Weights of a small GPT-style language model, trained from scratch on English Wikipedia: learned residual scales.
Each number is 500 + 40 x the weight over its row's rms, rounded and kept within 0 to 999. Layers, rows and columns count from 0. Numbers have three digits each. The size before them is the row's rms in percent of the matrix's.

# layer 16 MLP up, 640x256, rms 0.113, rows 196-212, columns 0-127
101:438505603521463473539436547481440537521502512491521493502460502540519538495508451489451500534508510485464538538516560549486461499480457495466511476508506479493569541493475597470435558486536529412572481495517544425524491520499426420556455530503556509541525505530492500479564485514449545489565464483492483450509551491505491529441387530507538432532451459453484541491534469506506507553536
074:505547538436460539528504567456450563454490512545548456424473411544439518499490491514542475482513454552481499514508490441489488469514569511572477402445421513489515462516578527443508547554454504552492533571484443484455541487503450532531471516524479535526514470524475505526462484509468474440478489472487511534474441412519489447531507582524472546463533536468462453540484490556526536486547
103:467503518517517399517445543523494535510493391578532507560478417526504515514531487507449524436558501504556480485543452491589491494456473475510599482507470518552449534564502512534501545562495463518519548518507584486448493472461460523483528444483507511469539467451537536468535485516613477560472525433496463551473514445502566474500500525490521508499462484555503467506484558513563499522567
084:435471566471469502519528605528479510467521537515521415596453510515493486460494466539481417523524492524510469447517536519509508518462481480501493473509498515509501525499505510517467521485468476465507493471464504541445558486537504539537511550609552506554459453465494532532489493467508414454404506506538544487521555518546530478517569557500519459479523474400458579506553513446550519483472
097:524527452500450464506430508442454431511537558522451545526498527471510463509547502503527484550447586426563513508535515463514499543552487417498518530452485489482583469567445552495500501513516611488469422518490494511548513551477485548497433476549551481540539511480458490471553519503482471487512547525478469567497503501418494469495489550550555505504509567473468562421555457549549522525489
098:494456527518476448476545527470472489476484531533474492515452465502462496496459558401496475575544503475567492507463534529423449520506453518433531398518524420484541495420458532523510479438432474420502562526527491517536513498549470547473560536432556471547522543514545510471469473562506377482487489500475549512576449508575486447503466503473494520450482530484510519463505478494527510535446
100:406479544580444543497514523499533485453519472552445428535437526454589547425534531459487502457524451445482480505475483541566530513475486494514476522516499464518564541485479520428487449490526428475540512496560481450424485458561466471463501541507466442525444459551424486521467533529532476463454545499480541515448569468528483548492428597467509463522491474522541510527521446543423498447393
102:528481523531496475548488476518486512459551443558608501406483489471551525525481496530469515557539576517460476549476514457551526471480543505360524466408451483547483479512474522496549483465525485475525496451427464482538432477512548406511512494583494467496539469515489488496514520461550491469522495528551532487496506573464526528481577582489479480531478457523504468509485535463481525501497
088:464510512483515436466488464382495466543513492489531488506509490512467520439504493572479546537491475483419498453479486527461576490563460515492506454484448445615488548510495478423506443483507454508515484477520526500475561450539469522498540484538479464470477468494449478521517485513503422510434436552449433521556455434531495458547408549452482513574438495505455560481536516525500434519521
091:452460494519494471483413518504537519501481556494509559483524438524464516489469516470518484471493441510521505532434502490471496443548462509433483550506520481569517538414437532498488445512485602480505446497480502502518436493506505406437429493569463430535535446602432562517450506494507523454506569517534498469467479569498491591492488474476559490540531495540401576514467515504482518477529
100:482508477569527459504489496494493495481537466539497460531529586411496465508505513560522562536505454521542504527519462502440504521526554465546481463483443605554441438532461514515468524523500519505482589545538428472486549491470587506487483530471571452499433525513431561511473500477534549529478490506408538454462569481496489420526552518523513467558525505504482487505589503512452502465525
094:500491504489481449488476462521539482459432539583509470494512497516603494492541487576408519541572500465551482528542472415490516438493464512463482575539468508566456489503509528493516518484441436544458494529508470437558509494509532512536436506498408448497518501557432500515544489523490606539508568472437514453559570452520518516506538510482491450487461476560426456541426465556570539510515
104:476476539454490533476512493510538490512452556465539402539504493536529459463456538536507523501458462464452521480541477530452465522576580534487527533555497524540532491443468567467503508503481535476556459576503548528472481512459498486514452589441503482464543462562460533531569513470490534515550576484546475483499499553519493418505448516575465490516475522530481508462546497534494552480561
085:520452534474547480554490456481492468524495517477500467603544479457462480499501507503510502449506515483485485511519440473472428485503404577536487446479477507520509507461566479457527518534508535481473535478542521529488457496449500504475507518485488515526522547526585499509421438447537480491435506513587548516530495488453486507514507485488477553434493440456483550480535477414539488494507
102:507426505445390486539513561493506473519522481502493449464536457529514504497508544513518555493484510465502502470488553551539518525536497529546523495448466445418526440503504423375496531455470455541507445472521447449498517518485520524516480553527506474507529440465547442487451497463486499457443457557541506533460527539530489468454503596524561538467546496546486495580560519495463393496433
084:503514488456553457530499454453468458559532521491490481444606571528455457525450485525472467568523550559500536493504453526524496555444469474505559532491465542508516489442452534492507503472510544525467466482410450498451564540544438461486555509523465468502471451531503521491492467517506516521412395490523502512476543488534422539557471490535439446434507528444453562492408527543435534478544
089:472518507502528515476498477492478490633483545492621487499462459419547545540485510520534463462636540494485471462501564609509517503558569466479527526527531519484533532499537491480525482546609485519454461587508498485487500480479418484501514442537536514478470509493430442520428556509521537495429487506568563472456474450536507524453506451478492491487515510472573469481493499461571490540407
# layer 16 MLP down (transposed), 640x256, rms 0.0399, rows 196-212, columns 0-127
103:481450422523475447539491484460466511503452536481514447546520478511493498433525474477534476538560510496515498479503509500524515497486429551537545538544551521529495564539472573528523537500496495513483491443470445545455530555500480410487411485550422529506520520524485413566474493441476468521482537505445550479518520454585465501494527555539527514454531523513468480508582542486505381485508
046:509491470568493428453536479492412519479523552540525549537514455446484525510492426514444516508488522551494541512547488456550510513541504506479519545523561514451510493464504457516512513589433465565537497518533515519524538463472495472555504521563493501488480492479511461443515497497472510456486532535515468479505508526499581445536542477494436527448532528481474526431555528528529478552492
102:509434439474477560492507441435540468522447560511490586521500519506475566448493537461510453471520548510489462561521555493533476519458526515436504545550523476479508509514474512566498515528517425554533498503515537521414493478522526446432498532475519499508513507470526477533514565433553441520521456455443546597453468478465500425520492462445489548477512538533518414490498463524509531492485
078:493478458551539528476465427488479538525516515553474442499454517489555456518535508487497500531393522507478467482465423479477521558479550507584618500475468561537532464566510460491582498561499532511542516499515458529516501555467498505437488403508438516566549490504487538469503470477513488430539536443527493498535491419463395482579492461495567385461478511509459488497560587495509468510497
098:473504492491522463548509381491507538576486434526566459499492519475513483484587477490470599504481522455531529500548539474515490473548530453487486516508458481535528511552463521538500454462519445503446478565456488455532441500524448607445450535493514511499521438566485462527492432466477506500512544433469509413513520528480460507517526446510497579543480512546501400423472446503503529456513
105:424500484493486514471462489547485552534440464525572501472505501497465570594463532531451473468433503440455541450519562435498456453474482444479479548499543515485487496497510463524413529502523513505503497516365491534469507509449449494490454526495516465602525507490461517502502636467521454485482548508516562541427464490563551482414487454539508430468488480510469449520502488563556492434392
102:489486551549447561493507474497479436479534537601471548479465501535551507489474584500506478479572552456495448545459554522499439522446511524478486501490467492583511464442456475502485548529471495550450507515514532450496452461549508536450563366467516508523477488490494493545553496498471466440465408499550513558508521486479439530508474447509570607551483516444522500505493493528448460571526
104:470520478494475384562519524482486565465517540488545488591479536449555552509490462490485497463476478512460521591445493529505506493455477523524474522578468474478465476491513433437538446523481512443558503479511498454504410470437516499460423553476472512464489549555517429523511487484472505515440547466518442437521465507490430467523471498465488458466471504505416475505495560490531453523564
056:578488429479416470476470589564541455533506514491486487514566481526459510452557449517508448449456512455518512487493535459516530491435521511537418527497525527466496463555470528505423503578437520460525479538531474492478456516466477512602489537523460508474500541529474491508431445476475519462464507495535532538478581476484506443508542463504458559487481493497512497575497461492457475544443
102:506484475529450549433507534515565530463550594502548497525518525447507511507456501574576464502479553462464519488477483475573460455514540509492469488519499420498496454570559533466479466465491508479509527504473498534509503470582488496506514549465451452513455528535512510401561512449466513534448488485509524534477498573501629515493520504493480464591581543502508559489443551435524562569500
110:531520453502531450515482480552466527494443495613554504529534504513478445485558466541470499495554525463469430507492455501507507537524420411573548515496499468535533511468463523434536542468548522503443441411502411512515484512494503528460569493489539514513498524491492492480535454493495556495480585535534521458486490454520508445491527489493544511622497507454468507482465484526463533480459
091:493504428501418513536468521481497607486481510518531493550462491514553554465547466519529520479535508489552548496436510412418508506490479397527509418530459496553491567574515522501502530455505524510588546485455525484513518423503538543486431404453569467528419542485502494513524487568530522564484403413448498465471470468500439480475502505522511434548440518504433523471463544567520477492453
117:428531454526541481476481505510457489558467498473586461481497437508478527501534488528449449423544538496500551527464483497481483502478504549473569566557416472517562514541518474493500567430497505508528478454552541425487510523484455488543453470476491487505534510518525495528579538479569494524537466560528505561481491500536469507552486500503455530487452512480480557433408519447419526536500
061:439598512509525527498488443470564532455502536514501534458513489529533509547528505454487470430501523484464431424446506527435504522468493519441548472507497446428487500508505507475533515510476527499465531473444446485434519468507426518476487551515516496515508524529378539532527462524521499481544460454471516514484496446511509484470546605488554485584453486498522454509515586492463510423472
094:466456533437553440516533496563481415466459528447505517475528468486557512519538487459525538531492516452533503544454512501408509459498523556509532513470445539544534459557516485519521472454529524534523462406488467469514477518516514509496508517443419483511562591503543518491485531503538515522487528540500457399492495476494456503503466496549461424560568512547526544554559577535525545535491
089:548473534544542492421458421491482523510455519548502471494480483476523511433455475459449524453540431531470542535513448507538514537516527554426486483524480524547508468500518555476490569523487501472504509454544545522498471429521494463470563391485468476468526506481548485465482486444437552476584554471502455486483509503548482542493494527535508496521480473463477505458489477454480539534460
086:503457419480469501471479474463539482534499541494501521437531591477475509453494484560529524504545549439485557586530510594424576408454506500504545482456439463513532483531535504521568495502495451461499523478452585530531419464556466508503541489484461488445519507531487498562499544416535516557544513542493553487516483530435521455407564563520467500511501450494462485443505489497489561541436
# layer 16 MLP gate, 640x256, rms 0.111, rows 197-213, columns 0-127
081:509521560425421459523482525548533535504490500541451502512541494543568529422489507570490494485509420495543590533494570481524551396462451471506482529474511511518493477505509447472449490548466457562472528475485467550477508496501439551488572527539505497468455463533473454457456516452476491567523531503517499507524510517508522543479535508492556460484478541562508497491521464437471522472487
099:489418515497540498499507580479559549467575485471535559540496453392483501507590523509521513481507487521561540459478518475493523533552536523570499438470433449472459504549522553437493479508541501449473483474574463522505409486592500466510520581526548480531515524555476522508436455496469456544486454513521477505442523521531481469526435498494622434486528452473552508513473536517473456515605
087:494463461522518459520543497509583469573473495526540528522501500581512483510473527465494452476499449466531472546487510498502544447557567459458479532501517521473541517432553492602487514535432544543417525450417570555490556546506493492524501576515429501499503511531523466503500493448471504528468475485506453564477489543458540552501501497486498539542434426473479552490517481492517524507460
103:449518515522504551433608488441537446577465511536488560552549437492538589526515504369559527511499518498488494575523475518440502439539544575498468530398505522463556526465423486484551544448563578443516470478508484488506458460526513538468496478515526520465554536545529516500542536528484585502487554481491439556549516439478510505511490417544553613529523519545524449505509551547504484494469
104:450483508420555486458440532545509495485448500496456537528513533522523449535505503526427508464479563581497487483473507476504453505527477540546515529541508503511493490505512475533445520537521488539521436535555601418533481470457516505483502503484431534475476459455450482491510536448501459492538472516503493585516532444470557466532537442505567512555500538455535435517526521543523569467491
110:400498510516460549459466503498555558465581435570493569402564554549517565428428545520493482480467487461542537477450545450457474421470512470409530446514506518519517530483531454467458519478454525513446487496529503527423527432518477467510506490520445471511459433493462448516527513498523565521451474470550483453501580487489476501510442534494499471505550514438540500526548436548524454501469
103:516497480468443524530466468523529588452466569500439495496483429516526507463462482456466494496519505435539577569488493382409438497572467488513568486509467392516510483535450497494477519489506440534470513585474490438506518489472529497552464552549457467485521570502502461502553543518438491503453532431525447544479430442465572513475556514476480514483520526510516516421507533556517510484500
079:472542466479535508513448541404445477539481522414481492564497492506500545487542532540502516530494485523461482443469495493434505494514422567530545473493473417676452535486447472525492452494469487525441480496521446477492501415506510486464490519489517448404492495531496520484528479456507429527497455528526464508593453441488505440502448514403545486575450513459500548482517493561474433514502
097:533459542474505523504534518508529544523498480521516502471518550502477496516475551415412535616548575562507574449526569506501442518531505479550416484479497542500523512531497489537525512481491536536474481501517554513565580474475516543521448452497526485505472510505493432482534490419509509622521513498461505547510491496478422477496521468427501552582576502470525506517502518542479569517443
100:504452479472532531528538516470538491438553475536460617491475527442532531473477550527479487531523505467474473466496508593567498459533512494530511489485542549440554459456489505453489464552571457452363444567545446544521527446442514491491472536544498454456494612513466491513489524455542545475549490523472474556466517485544519523487510516543438525523588493470507511501549539554464483510405
100:541576478493475510498489509467489517508434543479485508521508521556534474508537486531459506512470568511524479483519469451503516491507514584493502528510454503534472446525518521504530568529528458536453539537506469493570586475599473452524445475536520388481518538530472509418478518417487545496505549478471460497576488436576492488402480466504479503533486583562525513520475509491508508550508
106:470479452470525510508506462459534585488506480496564560500455537540406600451436536511544420485491565482487531554410524529500555561523433494504481475562566545403439521511521457451509516535544564511521575535489484470511538514483529492538482439561470520482511497511459530454424582520429511463471473484455569557495487554517502546540461531478506480501543506436399454514499495483447542463500
093:474511494507424504461490538515505520517510442519523530377490518507476521509574475574541512488507479550470516478487500524504494542535536499556485519581519500512502508441472525520464463371410508447510459486438508473488543538629469515534517474512535469484516483469511484524606530554462522519563493536414486464449504521492546425477481536556448584515547491532506559460517552579451500478490
102:528474440477482451540500472452539457543560463544505428523520519458475547457531496481452511537480587533511509415441460501568488590519530446516520497505517447494392511529548531516539545430556497473456510469510529472447562469417509502516510523531491455503535444479516515501513494477543502479481526505526467488546480506562476493608608483522513474510559396531471547511464535453485482454517
092:491515459481502504526465484510542532551487483477531435596583488495534451458501534459497467496487596467449495487510542461593564467482475521535454529524497524501507501490494493489551551483442475462527455541566463461543519499549470543536542513506490522506498451533516538472471500528538484514534567573485492527471511499457487536542490466458448517556494550478484521494515546496437514547492
103:587427434490498442469529549493545504496597474538470441444494462464508533535615514537483459472534515427524514528532451491490607527502496455432477487445580505458544504482515487516487522424533486548470533502532506562481513508474496506555469455504517518488518450553451520525470506535569532494522505561512540497486600509515525552453569487513544506379465493438495432463412443543548521491532
104:504428534473475585457484481474571502524492520498556527546492455527511474483511527571444607524508556407458416510489425488456583474511397513467449512500458451558468459537479508504484444462580494525539453470557536480517492527472472456525472449573568417443437427515436472506493516435439528524549461526462537516510552494498499546443520539547510518579500573468467501535530501488478499484436